config.yaml
hidden_size: 192
head_dim: 32
vocab_size: 8192
norm: "layernorm"
attn_scale: 0.177
learning_rate: 0.0162
beta1: 0.95
Each number is 500 + 50 x the weight over the matrix's rms, rounded and kept within 0 to 999. Layers, rows and columns count from 0. Numbers have three digits each.

# layer 2 attention value, 192x192, rms 0.201, rows 4-18, columns 0-95
536363448565535447563432433556472500454533429488428469470464453532464558488576532412422513505503544471510546473489507507513572550440481494497496486443476493508530478545563556541536542582464474497467468421479525513552551499559606426544501448512461423456485473491495485537535482473523460484
464458519448452435471552471533501557478548466595500552398471515537544500489544519445451525400532512512477480508474530536458498442494465577573526530457533487458563525536543537526543459500545497516529451496473484510510604565539487464476496382557508524446427519531527449429484447502525517426
487537560589434663570474420536464428469487531450456475501485542428501573483515552508565470485522422436434360562571588496450459546500517561518468557591510481460468456543543568488523427473481479511484448519424418481589494356569479469515489507492435590581536529463452505526530605528443500464
601535435555605552428483516597503620389468588566551454435516487470464525608499531464540440420418537511488529466543499487507528499530466619522449470448503538478523418514427468482374541511516477463483399515421524546556507500490530479453451568514497498505549517598458511506479480482505476519
455485488407572497542466535490592511535520415512560478501522488574611524482480498488512548446438517517475477542486533522477496500561513472471532504529425506581474480499505524448566459494505537539501532526478506524478526487532560456516518439444442358426470521467461447578470430510524508511
402517482608511521573492524492569573484566510545492581560444534501464561493533440472508515476560439476490490602543493523517491539542471448469436544477458559498468498529463572593421493479568474537519468501558498534499520502476459469504501491613488542491492528532405518549482458422505539465
504556499509578516407538491496496510413447540431475513574492512484524500551481491525611515480479505452399478459541522471467488561518567563523532532527549523434546423479537487457456449577548575411519512541472520604409399510553458433484456547477501513540491513512490544437491457476477604507
571573492544435516474433520457519544470485561430516405403443562489492451480602464441527418526497524477541486471520467490533600518464519490556506376508537520544559500345494515503450491514463467522532504579518567492576445600529456512473534480410540523393442571514501507469537489538453477478
503487455448491492488520521523523472539487483501538532587539520516519480470560517477527471468439449442497485468502445476475491541400537442521565513509480460545478464463500459451491546569535478424565531511462417483477484446522587498495501447451460440587519584443526487582514562521483561559
528494528532520464457420549503547550538568477435527441593566413499528595452408559537438487472498551440474495474460564527440606552549512482485520508490519576535502427430465452488581447531498529538511546455456476567493522463512454452468460475469492551507483462493438478511515546502469515544
548512526488528508451571522514509532453538460480507441434452450572577499547512509530572437527472519529395607547510507510510595504507459546513473470445445517505530529480482479562488479521497533509508575549579563431540527581487497491473472438467515528506394423534446424365484503461480514490
579557493526481465431490469509522536505497548420407522539522561533563550557507415504452417453557410542494412512456511566521548502496499547445537417483564467513508549586571524438550465496462557525590487553453551418527481506543481442490489498451475479469467457450505570475471533506513594477
480541515511505514498585424546423523539457545461454474428489445531432538555492611497501477488537499471467390544539511443524519451495446444570505575450486648462525483539533519454501430450543552503541507475502516411452471503529434493525565522467497422502544420487400492463522523433502468540
415446468498507469491513523480484567516409501467473491421501502530552482560508481538473479566502588560521523472437450514551535549510454464444514474507484503483490555467497535547494498425564475470535485585413429457518546473416546451428534481602525437533511579529489516547465486507574511540
525521505526455579590434535600436500532471492421609473508540502461483482535493483540446478534474526550463500534449502437451525506510470555516534517467462539440465522525523530515511510475510473517408500474512496482602508417504601507447541514485515499444574443440545502462514468486412514464
# layer 2 attention output (transposed), 192x192, rms 0.181, rows 4-17, columns 0-95
449511431453457622577486477462525497557504556560461457492516516546471491522472491463503478522448476537495516533425505439477490426522478509530462515541517529529532509548428491544498526466547454567510430544521548561495511496485471526488470581481529526574494413468485429460509509510480472592
485465472519521531434488550409504450548548487571446493558496486549510463497461497425511512578452490462530460515425487546503487539473552473519500499469534526528463493464514491418439515515463525458488536512480505491529451511526528486519459511548467494459544525533479434482494512508461497538
436637488473472389516530495388482464513529516547543464503538448505471499423428488544436459413528478464547527517506483470504453522536475486476472421457480470467574525513502408510462525526470546515492576565526491522479543521431468455555502493507541441471495528405499521513435495447563513528
424484581416435574481473505546491407441428501480492525487501480499530474456468529478431517467454499543542476496508461529527451497490557496490530486573493540487468495455559514589456503464526519501474589460504519461501464553475461511549563443420592533457545500437461562488475542601570538442
529465447587534497496531500504472459498454445481444551498413524523513461519521476506505455483535453501532479419451446476558506493491498502491490534498493499483441563524483446493548609491582510500555518474499468489511503497481503501528411516479472557513554524473513499484543530510466440574
418478534549522518434510475556479487478527533431482408486532520547418494518481533518521504478466531496560526425475571428491519509518493520562543515536486485469558515440454453429511534535506509522487536511499512530574543504518490555509462530452505540546526536491505512454444495484512521561
468445504439492471531478519472498507570533574517509487556537513511512493571566537525456564496475423453485485528487487478532448451497485559432470485527433468511464582455504473493462408389539488547444522476520455523553548470462430579495456441581549484473455533566460577521454604569497421551
589531532442479492560439487479551499530512504594512538453481428548551458491427529480430484507528578492474477550412501569487451466515424489541450547576528502447482459544493536573535527587488523526511519436420473652457528422486511391579530521464547551567489504481516476511504491508551476495
464508542604522463523462508492550493439420546447497520511466534494475448549474454577516503540578526519497508509527541497495466483534440507413500445532506471548558550504521476539512528437506466500538472490531548511515526531420409524531487512555442517439517476509482472560539446477491466571
563524456515545476480633450387486422480461532550482468485509533475505461533499479441531531506497447502514493493461464406583481422494490584537423505498472454470460586536460515483440570479570560542438539489511485501534527496529483443472488446483508505492525491461553512517524515515464423471
523474437489503515456459484455472434457476460539515561402501491453461460522489544440475516522492499540552503489526478555450537403500553489546523531545503465503472516525534505445494551493500567412435525444400451511502475496578596534435490428501615496445549500533476486592531581518496513534
509447541481499611481455567416477452493579426501555463486491536516509505479501581516462588562433496424505554444485475472533474535498519458531488589477511445453480512519457519407513439530569458509501437505466437512400447426470557496474529353510563526536469619525464514494498537560481440558
542466492390508516448497613445500483461541519571542458479523455470486554424518492488420465479398582517506572479487481479590532465530474528493477498503510454524455468488436521436448520483452453579505498426446487569463540501432476456517415475504483536494589504539517574475470465503548544467
523495594496487494451540506590458491442480451492585569501514523489511518451495567521493510457473493566526504500582516518483460446518568511516512499464476514512535451510509538426421460494490534466480446476546506421513499566507463475564531465503492531449477439503436425504479489507471456542